python train.py --d_model=512 --norm_eps=1e-05 --attn_scale=0.125
Each number is 500 + 25 x the weight over its row's rms, rounded and kept within 0 to 999. Layers, rows and columns count from 0. Numbers have three digits each. The size before them is the row's rms in percent of the matrix's.

# layer 3 attention output, 512x512, rms 0.0397, rows 0-410, columns 160-191
086:535469508516479520525513524490502475489485457487479542492505522499493497481474522519529450547485
082:490460516513469552478525524528519480504522492466523508515504525522481534491509506523486486519475
088:484439495479505540484486443482492499564519550542530461537520530507510526574493474475416478510487
070:485478517485460518456550506530516475493594474464523484519494535545469552500507485533480502496473
080:494556553525509500494540494501474531495480523492466513440493456506470490470560517550530477513515
141:522553488457541472542397490436463536442454513544515510428541485449536528496499490487478536504487
123:523431518485468488528497516479484471490502397516483530480518542526497466492467486494511445575481
089:480429517493440510495546521566542485498518425491484469461419517551435474443516484503491471533529
085:468466540528502460445576471550523524513564478491493504496459490567440499485535455463494476490550
088:501512528501482543529516490493481485547491464546488471470505505477496483478504511542495483554475
125:514444474493474433420516532559574492496529489466545545528479527528482495466484523463546481426540
096:460562514506504490460540474522518529522494580477535484445492458501467550471557506523467539449507
102:464493515510459493503538508555513487485524456472474468458444489551448482460531481524532497507502
093:516415510501435521474541530534529468553508488504534521500519545508492506494465528498496446520496
085:532530477509528554483476490473502502496415564506478511490518490449527523525511558536504489472483
098:506504540560581545494486424459458558613448571562487520515528444452536430536523503452473456530539
099:489511527517508515496521474516490539474428529509451488442445469486466494469558508532487468507528
087:512517507491540473499429481467469545489474474575500497484533483448542461516495504472484514510521
115:436496501449478417512477550564544513407562457504568472436454511554452547421508442464443572481539
122:447530446456516430498435510519523518422543483515537459501487496511505502493476451450452578468537
104:485456482470490547511480470486493497538480473556525419519540544511533490522477485482453521511480
105:531440532524443473469568531524509446540561434457529567519519542532490477463454507530558413535470
077:517458479484444493479544549542561458493550447454563487496498538545477529471481520535545499469490
115:540499519516519528509491470480448510524455505513444502493492487482503510543520505516517476532484
091:516448485465482499519486509483511480510496489523534486496530522505511527520457503460458519504473
075:503489469531534594495487465483500492594454578521482472563511480467553466561494537487500504471495
130:580535480493479511503507510468501455555457491477524502521558493465552493500453561538561495471438
087:519511496490534448529454494454465509469501456537464526501516489473516431533475486465508483535513
099:475558506518528448538520535519487478479578470469524514533511487524507470462467463483550545505514
106:514556521535516542472514460476490539508423585478426533442498457469496517537570545525529484483507
090:474508492514557573529451455460431505540497487566462479547529485470557439580471484478495480538496
099:465511481478492474475506485532540517455513541496527448513467486533469559468529488474440577439512
088:501525491481465493462505538536531486510491523495539492469508505486508508477493557531565505427509
102:552445474471489504557465532470482453543496392549530496544565545504563449524411508452534489530465
094:517470504504457572471547490513523473532476515460455463482462516533475506498527533563508461495476
076:499567521516531529510477435471441532491448517543442488475503465420515497538539492502476512543487
117:474451512544519487534520512507482502502552453485472531563461507552482451507487447475495467558525
132:484562483498571515602438476425402512484510454564461449533538465459552470552483451470474550560484
088:502507489468475501465497487507523491512492520505512451469502488514494553509506519493473542449483
109:538517506509564427531444471446450542514499476571504531515530441461534451509478471430504504521540
144:510449534537459491430559520542548503546478529462535567467502500522473490437505524518528430472522
090:510524406408525479506417476475518496480495498553522424509505497464538499561469496460468574438491
130:474434516510505596535529451491473494541505478541461435535472529540471500552515463493417467565500
087:521437498488461518456561464522514473570539444511533441549501539549469526521478498501467481502491
072:566529525493474524516475528464465490530417492532507525442575518456558503490483559545558478516467
129:481514483500537443561446531485493489518554485521568511545555486500553444477424460421493554505509
087:537517487530504536531499492468462468556502525493463512570537486480543488533457519478516498513466
112:501483554525462554462605461538504494535510504454455490479448505534434541496555505569501448547487
110:504412544541525514529526482489458516558502451558490540542500525533490433499474461460487431594530
068:496478517524502505449535472522554538542490534481501533476487491511476493508532491452506478479537
117:488459520540487431482531530558519497543555453499542535523495492545491440443464484449547473495541
087:482542477487515451505482525497526496455540525452526513522504512516525500496497485510503538462505
154:506447573591527499464539471508471535575495498510460595505491478494479432502527490488530382564546
096:465476481488483462489492535533526480477524445494512488496469511542488468483488485492521501480517
118:476528527561592485581462431434400546550491510556451521530522436473552420554495432438473495591525
099:549536432434506576512458483421470485488421558502453468523551526438572557587490559519480556489433
110:449577525531540542528525450501458530483461557504464427498466439500483521501564481516452558501500
127:529519514518523516475485469474481519528461576497497545494536496457533516519515521495534488488500
097:552525515509509461511472531449499513452460467489482569431527495465507489484508517512541491518496
105:473527508469503517498486444499514528539513587514526452489512466476505572508513476475412574487496
112:551459428455452503507495579489550424454481465445540510531522575521524537491435548529541501474446
112:516532457431461503495494508491530481441476464491503423487498507519489558514504530518496572441462
102:540580447464485485493486551494535479440460547437514499490500507484527563478495556545564578413471
143:471492506512516436469476509549533549492500535532531535471482481505489479469515492431506499450575
085:494535492482515395507465523507501511448555502485540536492497481493505511461470467458493539493532
108:550489464487471480471492542490538468513480522474551550529548534473537511499452545496556498445478
086:522553494522539459485462494460509520459453563454464566459527480481521501507517509477546512462511
096:502498473476483530518460520491515482458464528485525494499517529493521537501494515501475528478467
124:525471481484487466524504540473511466474543471458534527554520542535509515498450483496501494508478
099:438489521499474552526554518552509491482521512493486447498447505553451533483538481511451519505505
100:442572524508513498507498473518490538449513543498457479417445446501454524468558456522458554518520
099:514545521532530577498543470452477497541465575487477504527534501461532512555502528546511491505467
074:441498538531543457518515457520466532499543467515481467520461447517475438481531443481463508549536
093:524527518511502462476532520502498509468491502472447543455462478477470480479530524550556461494515
059:488478520534492480463514511547502519442461516500454519447469481500467478460545521481519480512526
094:509499496508486481472536511513512487498519514448527497543496504520491501471494515533536485478494
061:499526535560540517520521474465449512549496529482472529521517452507523493498510500504519494518500
102:530477444413450486499472533494529458451481440509547443498517556507505527515457532524486520473451
099:564537474463499522548449512421445444543455503487519490531594541464597535544433547540531516520405
123:495449562588498533472577473525489526548472476502418528476452467519446443459541507513521407552535
083:439537548528528497478514460523493561515496553541504467443485460474488495478547486492450520487538
108:523468460465443493476509542522536474481507472472536491503483548533483548474478529537508507471474
111:482573539531583469509453448466454596506451606544477544454521446442522501496549488449482521501558
107:570515465446457570508508520450512455460411505472456503447522547460521556530508572590530493490429
098:486560524533543570544495445464440515561465554509422469493495470468524489540524484511478520533488
073:529518438453519488506449484443482499446488483511467497522509496474524526557502506491494536488493
092:506545508503519446477510501527517536462495524484484523436444439507446515459553519497535504452540
076:527493492491497466518473539489501492499483468492534557506553506485559474472435521487566522474505
104:455470485441447469470549523556552474448595435476544439500455573570436554480509471510462529474496
103:476528516509525449560464504491468524475527491517508509498502474501504506485505456464470546533517
093:490459513515487525452516498521526496558510526507553511533508526508504486500487516501508456480516
096:558518476520525565474465488448506514531438590480479560515548504453542543567507555486528494469476
115:492489554575541535519531431491445531608493508543443503540502458511498444542510478465484446550523
099:518512516505509508508504485498491513496474487507501488503492502474509486511529512528519500509506
095:473532570567538483470516460519470553544490514521492566423496435475493432452531493506544439528552
106:455528495496481452472530541572553495449546508450533498482452520530473516437510483530510534459507
106:533582459489557472521398506432473530468428545523505526486562470431590493522473528490542558465489
114:483451545555507479465545491545512536495530483498453546492432477532432475465547471487497442520562
071:463523499497504540490506505537510516496475492516498440492489504522483507499522508489471545481497
091:566507483487525495479457489446474488515468530494485548524541540459560519562475537507542467502483
108:454518533529508477429530478547542548551514566492560499459478465531471505449548492482484508425549
093:477506517471474450509509512530521491491565462502550466475482531544485547458506456502492557481508
090:492564477441488471515486514516495493464505487505508441491490478469491526488484508522493582479488
084:483480492488494557481500473499484493537535525516506441556506525516512520548505495472475496500490
103:480450493464471516486498493518525498481524440527509446492468545513485497499500486529464480513513
085:513497494504489488518541515499492469502514445477491502524498477525485483502476499509534486516481
093:516490495512538532546468459448433488562505449549481519556555498477556449552450482474509474570486
118:535485484459431505484501562508540457450487498452518531461503570500509531475476539556541483504467
109:455513522527576437569416495467454554504544502557543529525549456499548447499470410396468546524543
081:493530449434496539506452508520523490464453491531518428490498521459528498525505553532512555446475
100:501484512531539579547495453437443512534474493535453483554530492475530475568486483500445466559476
131:529450473477497591483463474457502494534452524540493487545537549459545512592485527498462474506478
073:489462498488518430528491513529502496496552429524506502540478524524489450503471457443483486532536
110:513521499480547507594431481432435512494488433572481482508530506485555460551483449483476516552491
094:511532513512503553497524483492503511530456572503501497485510508477517540497526531540505499480497
104:491512509517534489554458482463442508525514491539481492549522468487534463530481473448491514531495
088:525467514513478529499521509489504471522493486490501540511495517494488474505475518534526422539482
095:583547462454465509495509529448499447458446509455474502492510516468507540521481584573557501477425
088:566484490487452544542498538446462434526483424482484490553550540471556482547437547560574469531429
080:502589511495532529510509449467450516513475540522446440479495447480507548531538508540468541501475
083:449513504529556481567468489476474520492539514517491503526496467525525462514500443427485530499527
086:496487523492473533534499511512486504502490484544501496471496522473496482481487498531488464562507
125:440498523528498460484544496556542535445564520450483514480420513568429525471583439494471501486552
071:545522479476514527520471481441476488519489523503528469551555518459571538577464524474490550491454
081:509502492484521514500476496491494510491461488530462498496515501474524488523490511503499496498518
088:518512400461485534524467549491539466449461508492491441557494523495520513531470555489526552432478
110:487451433430459522498485532524555452433526457488527432537474574542488539517480504499480547459475
140:492519500484513571524485460478470511465474508527448444487476493484487532542533496522446523533485
122:551460517495454630495535468468471462555450477522473460508531534486520526537504547591496435549429
127:556589434451539524496421474426487496498413610514522490495586496399592553570474553514502556436453
097:450509552521547533512510449491479552487498563527485495487478476501462521495544458488425504549538
074:487475491511503533497491495497514516529482574494522516517506518490516514515500516470476500488503
104:502460563556499577532526476487453517524452463525462511483509481483481453482518493537477428604495
072:512450481488450500493523550524534474505490493491541506489520525494507483471477537518513480496498
098:509442499467480515496504483499513505480482465527472469457467559533459517508519485497451470534504
105:533471550507505484544510498469455508496488437518448533478501500500479495507501491500497457583496
072:433528543511502500494504466542509550462535516489481484389442445520436515444558450487466538510550
099:555539466461473417499483571487529466446517473435541559497533528483525534479450532532575524461478
092:539492465466475507490482532497509466532495464516525504514544525482531496513452552504565476475472
108:511570490499535526513491446460457512515490504520441448517490433453512497558529497528485512505478
105:554492477455428614461536495485532460486401529482470455466493542455497578524530604600504467482435
133:462524542549515448416570482561541538519574591429520551514450481537442535475568473479502491451558
095:534521497484437470441527545547526459486499497438529513460494514479497532458488564571576481458476
116:443550466475531433538482499522502485464593476491553418569477480547502528484475436459458613451503
095:486450515504475465413496492544560547478471509536504551398484507481461471453536506490494453482568
101:470479506530503415538488542507506492467586443455538548550507505536511447463445448454517510520524
118:520479466480496499527498528496501466516498465499490492556520522515525482515451514479509488492480
089:451495523514520556505472481501493540507475548526491500480498490484517507516544472503439514528506
085:569483523490477505505523490455489484499460478481436560455518538474502513533498518557532445571477
092:536468451431464548508478511466534472434482504456518479511525592524498601540493519516460533485455
119:538494459448461492500485546493522442494524444484545472540535562510542508507427520547553516474458
104:537496460435430510439530526532556475458456507452522475424471540491470571461538581589523496433462
078:456484551519506418510522471543494552492552452524492507439439439534439479452529419448467521551562
099:557592428433513545526439513426505480441414541495510466476557510432561547533468569522516579458428
091:457530526506479541488549494537502488511540523476512467498492493527483515466521484530504530493491
085:458525449501556472488459508533520513486521547504511467560479488508516496529482488444498543420536
070:519518488487474519458542507518536469455479539441493481458468531508457564483537543575514486466477
168:540584429461496581530466514457484467461394549484451448506528495443561544544494580550540563459421
123:498474514488461612457541455492500482525468535494500449494504546501476573548540525585446466515447
100:471568538547578500555497450471433530535516522527453501532497437481514471532521451477485509542518
113:545550448471474594434524471480517455518448599447500446549533494496514594562511593570499512427420
106:475465487484469526516521527507505448504584443485565466580516550552514517497468478520481526517465
082:513546539494512405497475487480473512491552515504529537471523477463507511483493468495492514508513
110:548520479517542524517466472427454502567463521521477521555557475463556473566473528443516484505465
094:541448513549524512527487502448440490553495478510492576563542499488552435528477515494539409568487
085:507447534542522482512499505493487516537496507502479578500512504502493480496484488450494444533520
072:539459500501461502488542514512498445525517411505510496515523535526496486495452531547548446520474
090:524601453483572518517422469433448518490454535521462461535538457431575481580496520499531563458475
078:471451490506474450466537559574575491476515489473558501479473544576458516422499511494497500422540
078:514545505511489568502531455497478492555456525510453442496491491491505508509530539548513506478481
128:523543516512508408427500516526520530491508559450539584468500458466486524453513529492538498458524
094:497505472458539445549450494480467502470534399561533424530497488526516480524459448452470561503506
098:447595506539538454524504495522492545483462580480483506443475409476498487464550503482521562455525
129:484543435438489435544439545510536482393544491479569439520499521528519565465476472475476642433488
083:501480458492492472476511519504544486468529500456511530526468533501494495497481504526517488488511
079:477525486502522477476492518494524511485499555475521520484503487495501512509492516475503524445525
065:549469477460419528457537520507554463549493489465530503491517522497479520480479554555493460484459
079:453508464497546469520473503521509514504555514520536469544488476542505499514491465414475550452539
079:494472492514517518523488500489490490530515474528480501557496507505517440558464482451502480527508
075:506473509538495519521539508496485499509522485476439508532469514571473502511522485485506470523496
082:469553529510490523502546457520470488547531513481496438520495485513487528510522482552475507509480
111:443512564544541501485512425533473582505510521551450463459429427489444481479589450486444482539574
131:448458498471470402443510537577586516466567488496613493472482529562450516415492469467471531429554
069:503524557550538499467519430487454536568519553513470543523493449475505503532524474501503457558531
086:497524455479491542515498525502496465511480505500487462533506491472522495532487552512526514470466
096:501557524528559507493474452454472556509468558506432532464502427440507501541545484472473514509515
112:528513425462498564568461546462492436486443466476459476538539516498544485548440540515529536495430
120:498570479483519481492487488502508507504510544482524470507508467477512528505501510486498573439500
130:515492556566600491511459413456423585590465544593455557503523441445527435547518463410479447567564
114:486520483476534491532447473474482520509522512547530471522520480479527507527478473440442548506503
072:457505528519501558502524489490485512532557551467503483545511485535498514521513468492453510537490
084:507425506505446546448502523533543497523444481509507480442497538527487491466510540526511452487495
072:457537532528521491565498490499469522445529458516479463510467446523485473450528444480466555542511
096:471511523515509546506514474502479511518493495526481464482499484519482505496530491498485514512488
086:534517542527508537538524472464445504510467463510451509507509484507489493545503503526514481570478
125:439496485471489456516507518535540505410589496470517464511440532557458546470524429473431576491523
145:520390529542446555460573514517511460610507468481537526562527539532502459483462531529524409528483
091:507519512524560542503463445439438527579467525556492487494530470477536461550518504480498479498496
128:519480500493485521546506526469462461513518426509472504536524517507523481512468506518513465566463
098:485484488488535430552452494493508526450531465529480500490471488534481476494479419411461562497543
120:472483517530500477501544500535517488532556473489523495512475485564466485463496470498509497488519
097:528508461433422524445502532522573469463477505478522475434506541480495565487506566550507528445462
083:539512430454483504482484516470525461490491530483519508525519514476520541538459547526507498454460
136:412535561548539453460528437550495573544546533513496474453441417504454487482587434470450520481577
118:544571428450501486519457525450497446487497493470544447566551505466579535530445549529551572431433
111:541463503524459519437575515525534469560491510455500536533503517513482516479492557532555457477492
128:482410474456419503453534532564567450542550452497584456525494553548476525478473504504472499464500
136:497504555522484435446531491545535550488495526493493562404452469486449492439558495492510460489562
091:526499480502495558526531501477493472488452509464433493526484495493501508530509533525514498513471
098:501456478463476412496485544529529475502562407525583495489526533523495487458429473449486510481514
119:530585453443480498460500503497526484415476528453485478456480515448504578510534543572537553457453
129:445446554492443460474550510570536506483574449496564475453449526564426525410543464556471480516534
106:415528471459517414493460507545550537441583515522552474479467497495493501479503428427454590456569
106:527519469470512558517445490450471478547457523529529478534580522455582513576450527488514539488463
108:515528511517536441493483483505496532511514501518507528493501455484505474483494492467535508484543
115:460446528543536526532503471510453516548537461564483481544477495529495427524492437455460449558535
060:443436536539537508566510482509464517515520425569442490517460518533486438496498421453446463584550
097:525499517506481515536527494489485492505464485488471491495481474510480499488494507538494486518492
092:540449489522493489465509535503531487510484490460505566529508521521504479499486551531560432471509
075:523468467508480508478536515530526469494486446494484467515471509531481475468495523526531480475494
111:444478566587561431509536465522464539553606487515512552562480457534467431474509395417474483553569
080:473465518477450505496534510571530496503522451520536450463454508540441512442515494513479508491530
096:430517521505533457494472469527500559477541532543515459461452459491484492469547439461451544488568
091:537403448490453464464497563529558462471491463484505534518483561533483484484469527483516445468507
070:508492542510450517455558518537558511498461532453530542452486501505454525444518542523516488472514
081:534505480481465542486484532481535483483443558449491505476507493478500561523520565537493512452467
089:505547497475474522505512502497501486485453512504473487459509487458507488499503530527496509503479
070:479530476502503488487450500506501509520486533499555458517520485476545516506490493503506547450505
102:544469422436457491470463569506563438481506485470573514518545556500528520490433558505550531417460
089:534548505484558500499414444453442535529489516592491511488563467402563487574476498431505536522501
122:525501482468454486422508512548570500479449547467518500422473497493467560461540556526520517412513
098:465457471486496537575488539499477458490542434521489486560504527523517459509452468470474498558481
084:539525455453485492516462533458492462469492456508498497488547523474544485521450521537551519478455
097:551538447462451542488471529473511455490439539468512490467551518445544532514471569568532509467431
120:525566459485499469496478545477517457468470531443519531498534511462544505494474544548567539446457
083:449512508490488518517491497534497535465471542535511457455484495496500528444520482510428537511521
079:497531485479476479434505478531565518478508579472524504450480475491469553483538519487481532432512
085:500505556553541550475554444503452514589500546487459521516494469497495514516542511526512453542504
090:469555500494497549493519486507525512513466588472515449492506490517502573483525514527445563453490
102:500530479457494415490467546517516501476552478499567496480507499490508494445471489493517563460519
079:532517454452440544483525554491558451448459504447497486498503548479499538517487556571541518459443
111:471526466481496496529508516501510464462568466467543454574512527542535523489467483486501593468472
090:518459469457505514516472494485491490484495449537481461510497506489505474543465498490476482535484
071:552535485508492478546515505461494464501465466475460516502526482497517480519469517517530502513441
091:497470516516474459447536542537554506438522484450503558474473537518463500466518504514532472480519
087:499515492504503471513495516509512489479486507481514504499489477488503496469506512510517531471489
077:503530451468527519552450498444459498485489488512469485542504501480551466548471503497498503531491
099:547462450477480491442492526487531456510527504467537550547542547470530517517444523516515479496477
110:425508505512533517559493486501494539435520523528489464508473501529487518487532426481406567535520
076:461494478471470557506513474507535471504555530499540409561505532546493578533511473479421557474477
096:545467460497502544504483500456486470546485434524494496550559513488540463553448536500535459501479
092:469484495500570495577415484465470528502507490580515491531531493500551435531454430411472522518539
094:459517560527521452547499467507458552509547470530499497461473458509485476475521412467459534556531
113:498484540552517444469515495519489532522516515483486604489483470482488447460525489501548430532553
101:499473529537522495518492501489470486559509482525511517510533490512520463508469492480511463528493
081:475506536509539379502484523524493533465581494510509561492469474529461475465496443434512505507579
100:486516547542500496463556463523486511531530502480472496473480454517463492484544493525512474505497
117:565427489477408490468526578521537440480486437468508559475494569514475491462470574553581410502487
120:501553533534541421507475500506476540488488528499506557466483452467504460460526500503542485509541
090:499538502467493549468459466494511543514461606529544493456518508437512572517541526530466529447508
085:509405506494457524439522498526554504538488533503548497470504562525485524477510512501452478488485
084:515465477470457529509475525480527490475453476518518486474527543486512488505470522527479495504472
078:494529481538519439505490546506524504502509514483530551506508454520512455456470504473574539436531
118:465580448477576453520433456490495531481534557507518446541506436499525528545504457401467605426531
112:549513445444455534498478560471524435481445504476520499502559537472542538511444573556546515468417
092:501474508490498562514481490492482516509449525528476477474513523489508515516510496497458488519485
098:517469512526512520499490503481482511543486475546496523528536512483535438494460507487526450517524
086:495434474472477499487509521526547474500526472497538474542484542530480489493467504491493474469520
099:506491440466475477446480523528571492473488558483541496486496533473504547486495529481498541416499
080:515545487484541433515465483495486534486513483539489503508505480489515490526500487442531537489555
086:471487473476463441458527529553583495501563504456576484493467512556467517450488472464484554421535
083:504434466513521508542466549502513488485504469491503539562509518536520454509473500435514476521505
090:533518462455516504493421484450487497505482506524537466505553495441552511559463523497482518488463
154:506518482510508501539492541477495472476522500463496532548532522505533510523472502492529519502474
149:490495518472467580537522488487479482480479476506477433476490526506480554526514500545446507545455
091:513499468465473624484505463487513494505412555497483438499506517462517560542526559558470530464456
091:447548516514546456543507473501482526485533501505477472487460453546476483494514430452454566505515
131:491528512532553383476491509529500527488547500480495554497466456516479457471511472451556493457562
119:489524582591536483430535438528479569581501597495499560484496412498468494490556501470503456482548
097:537492495490473555464500495468503499528459532487493533474530528458522514514511554544511465510463
102:534492495482469560574508512460473463466453443486432467489502523514501510525509523536505491554429
083:534540495508550450567440513436448500495505456540504543520547479446579435515448482470569524528502
088:467610526505535453498497491520478530467521542482493479442472453494486514497546481497526577464524
092:505541443437476456556431562466493464416519454494539497484534513478550506488451496529524562507459
078:505416466491482479524497510520513480499508403522503489548491538524495446488438474448510468535506
099:542505505477491520533472527475471489453438445534465521426508504443498490502494530537519464570480
077:512534500529541558544478498447455506509480532503472519528536484488534505543493506497501511519468
107:452496452495514481534500514520505472519589477494501465607487512533517483516447453445484543487511
109:467500557518532455518497453492465528517524475535506481464497463503469482502516436468444498551517
109:536512442458506455530426545464497467484528458507525509544551531487562467520420502448545537472469
117:497439480464423557437544519557595470506476511479552453475479574546481561495506543551497506415478
111:430498516489493400510522536558526514428577427486496488443426502580434480448526437474496540493551
081:495426454470495501435475498543556506512433525524538486487514529487497503503491545454476479443519
120:455554549539535482515506462506460564466506511502423511434441423507457483477578444494488499542540
068:503448472491452541420559513550559459523528526436513518515474546524454560501510543512499463462494
070:516555492485503485509490496480479493498485485479474483503515478480524501512482508533527535487473
095:558522490515528514451474462474481502567473543503480535524539469409546483578488539510543459485478
110:564466495488500542489500484466481483540457483518462518508522529467516491549488537505528448517476
074:507504437481488464487493546510564468450513538425489550507499536499506520531481513490529518452481
091:489490533507462502493548544539519484494546495477521492470485499554448529436502499503514500494514
099:494459566543505420486537502520512515524536491491533588497483498502452462466503478507508420516557
093:519511458494510506505448519479501488528472550492540529549569506451580473529435537465538529467485
087:527434498530488580485522494513517475567447523508466528536502510493500459528499542490519425493510
090:479506494511507505505499511494487486463540475472466486524468473523484493496533478544503496513480
102:452518551576573473515487443508468585552482535544487540504487412489499435483527443428464502525579
096:474473503472435471459540547567549480477562467459529491454466530533452540417521496509511533465516
123:541575505547538504568485529440434486461452471464410572512526460446550443508485525547596481552462
080:558469497512517550522517469462470493572410527514460502525519491453528488551491566531503448533463
100:506537517508487532495518465508486498532501518501485450509502490504499520509511509516493528482495
092:533470501495503510511471482447476490541476474530491516499554516476525484550467494485491473530474
081:493548525520521489504523496509474505486551502475481524516494463514465507480528488512531511505507
115:503475512513530552498463462461490537500448581527470529485518508469508510549523488472438470535497
075:517482517524539520537486491492457511555458453570456529465515497493515431521467502457530442547506
115:478523516500487429434507502560541551468486540479515503408446444497443513406559502516503525445567
115:517497434437486520493427529485525485461462514533534462513531551444551520525472548496491535461481
123:527519459478467478489497562505549453465500505432530510502526533518525536491463545519559541438450
119:504527502527590533615461447414396497534492458559449470580541463485558432592455450452486496588468
087:508503503498536468518466516490493530448500507505481568476484500468491490510515477490508465521545
134:520422496491435606475554516499519440527499507451482505542499565517485535517505532565485435538439
070:520589519515539504510510463471449521505510529488444523492493456463505532531528496506538504516501
110:492453531505485534484549470519502495540535491508483496523472513528460510518519486513461451538503
098:453452488509526523494482490486494502506550480521514493564520530523525444544480439447453474530500
104:584505453446469544498477534464516469469395484504466513477529513448520510518482603548540481473446
075:533531494497520515490513460473472512544473552503504477524529487499505546537488524498481508456490
111:547532502527512558457527451487489505563446553477421508503497454468501518547538559534528461487485
082:490449542535527568533526471492465505542506487541483494568513543513503498536484474483458460585500
091:530497466433478473496457534490514474442498480494529497485508551482503523513497522516514496478480
125:516594496519519450486496510498502525491475537475495535464500433467508499473525535511590545429516
073:558512438456483541512457505456497457439439469488491450498528530502530551537486549545511545473424
072:482546460439510503495479456490514514435521531514492418519474505506484562531528468477434581469502
082:503444527538497506509555496500492497491490475482464516525479508538456499495511488503485444554498
073:520469516537493537497530519474493478522480477482483527511527537526505496508500524542533437543470
076:534488491488473471493493531521546504482463488516512532449490519486497494480497515484537505472525
101:505468531501449497469539540526521502488489435498505516420493525519452490454511517523525462509507
110:546518451487505556470464491467513488546434574509525488530556482453545513533468567503507502443470
073:500506507488463507482518485523505503491515499493503461472480492520467539481526509530477521495501
104:445460516502525380504466486535506536492577427550546483499467479551474462477483406408456539509576
087:518493491488442512485552546527523452451548484427465525508456562518471541492516504564528480513470
088:468451503535531546557483493494476525467497466526445503521465498522482421498515456463478462570521
108:492430469489465474466547517556572479472547459480530480528461535574442529469488474468458505470522
086:466554514490533400489459480507498541470570501519564468472478473506496533478524447473475585473537
097:541551502500498545477509481471495506513427543495468495461510497438509532535531553587527472484483
086:493480525527486521409561503564544516540493539475527519477494488501468506460538532530520455461539
078:533466494477467446493522542521533465500524458487562524495508529514486482460448492483529494493494
111:479555497491517463464493492542526529500483562492520473466477449498495516470538516477510543423532
106:482555537529508504461545459542489522497490580475458496484445445494452541497576515523504498478504
092:519595549525504439504525482504457508494507494460429530430470393472459502479531499532539501528488
107:473515498551524527484522496519500527486436583474438528500465453490488488494550520504491485487515
091:490456525557486506467544498548519510561502499490491541496504495523489453463486491475513470522534
138:456463533518505505509510502513502516512530490508509516501500505542491492498504466477474481519523
104:471565539534526493453511469531508560507476613476467514423448423468465515475595514495506522455541
082:509459562553489459530524539506469503501516442504488566503502506531472445431487480515538428564523
096:455513473516595491560422449472424534536542507563482465585500449504543458569481424398441535528524
156:475471527493448563463553457537531523499492549489485448467455519529435579501563485514412515504499
129:514472493480480503487506519497521493488510487491507522490500529484491504496496515483506484513495
089:496509497557513486474541533524513482476515493425469566543480474512500441475505525527590456484506
104:489460501478495503489504471526521514530514503542537434518481513528474520495499475467416504496516
081:542482497509529478519494478471484490542518479547514521571531501465531463518447504468502484522501
106:505540507489505542562506481473463501449447480515404437475458469483494498522522506536487526538470
088:451508474462491488485488545539542504436505511510528483477485563495502511460504492527504532457539
082:565526455496478555480511526465493450501428533437472531538539515464536504535471582580574460482437
088:469513508500493469470525501542547514457542524456515496503457484551454557482539480500486551457516
092:497480495484461506461534532516536488495522494466501512475500513523466517476512518514497473477494
086:456462559556518448472532475551512558549527497531528524480462470523454433432532463438467479506577
106:482505531538546545512508446482461525544487532505476501530494446506494492499522476496465496540506
080:523566512530498504441527476518487502533458561447482515476515465479504532498525561567557494463475
125:484492533507474555531534489484486487481491487474464490478494517515472541499519478546443501564468
076:479489508503496479464507504548514502512520549492532507482466523537478541455525495495508506454524
114:542492557578522594513521449459435518590398545517416556481527445434525451535521543548523402577476
083:517455446451451490497474558492529445440492436480544497494514579515501506495443527534520491502460
074:436473504498503517496529466521485502500583491494512464558487509530464514499530433507421507546504
079:494488526534469500477565520537523476551532520438551527509503480558463529463499517499510486483496
072:502529503494526492498485482487490528529517533508528480506528467477520528486509492461476548469508
089:516517495504524502494459472494482520501462512537494473498507463454520477485503515482500506497511
111:535468536520446543450567490515511480566453514486483537461497498484468516498527565541536422491484
068:474492507496470490528511534516501508433514452515514503453475505518469500424522488514496509539503
105:500536448461491504508480531490534467429486526466510478516504522503523544513494525517507556432465
066:540523509512466478448546525523533497489473512457511543472471487466480519445520550569565476475508
087:477484491509503526490504477515508502530540498515517461521496494519489494504511483471477506492516
090:525431520523483497501553492510489492553474433513452517510473505524476438510501515505517414525499
109:458499546560568423498480481517473569465515474536453558462456441503464406483543442457521439535583
096:571464475502474531499487547461522468508459506482539568502555541465547508487456552527546461503476
082:456485576516497477441544458557528553514535548537535537441457492477447498454559466506463467517570
079:511507485504514508526492508491476489494493506504493479549509509475537464530489502479501497516493
098:496493440426458483468489516533545485427518491494540442509463526525468567500502510506449550449488
097:476525536540558504530493469495459542559516525540498517534502462465526446527503467451499506524540
098:472466456457475442468492543548559482471563484483576485529471542521482519479467473457469535452526
092:516432523484442517507533503515491466481530410494470504483462529516466477482504474573493420590493
093:484481473468464507487529519532539468479498501482505468504476504533462518500502518501492520463485
081:490497569520508430477494509521499532426530472502504539407472466501441485450534461493500482528548
136:537480497481485493476515488504501493513506469498485497492476507498474501503506515525518457515495
103:452563570547515512483552464528474553482482566482442486445447438506447516457602482530480513510533
102:515492463470470590529512518470504425546518508470540449581549555521544541540451541535503514478419
076:486523501496494494507506516513503481474517497474500469492507491528488544496486486522496526500469
092:428529472468493534515493501537541497464524515510517430492488505514498507476508469485444587476512
074:521557540525559522530489438431453530510475584506445554497515466462514526563544477503475500529477
100:472469528550536429540500507493473502518553437499500553510509486544503416481464440446522465557531
088:531498463467514504534446500466476521433435482540454498441490465467497494518498532473478509523488
096:486519456509509443493488536512529473468569503433543541573513502508518483482442473465517555466497
076:509476478476478551473487518483504474516465486500520480480532507503508506506491552543519486468456
106:487488497496511477472476509502526519482485532497515539458512502506491520488508494444471520473512
112:471518450465532459545443522481502497427561466510534468550506532548528490490460447446483578490516
111:527518536569564461547468497440411516541503483512469590550566462470555429541464480455552464571508
118:509461512535512420551508540499490483506573411479482573559485500543491418478458455465542450547529
115:537521445449497466499438551489528500437478489501514524477514535479526491495481539483553518450505
086:484496478455491495554475515509494494464506470538521422509491519532500542476485491478446564503485
085:545515504516496571476517472456482487523445544486446528492529503461508510543506549551527442506464
107:460449580536461488405573469572563548510524529495510528415438477518403515436578481504460452477574
139:529518534562547527507499457460436521588464535524484545548545460438549439516491515502534445551500
089:555470455435488508500441517465521493434483475517501508478514558479510529536488521508481493504475
103:460506571556527499516533449521466561539509541517476506487461459515477507471572456487467488534558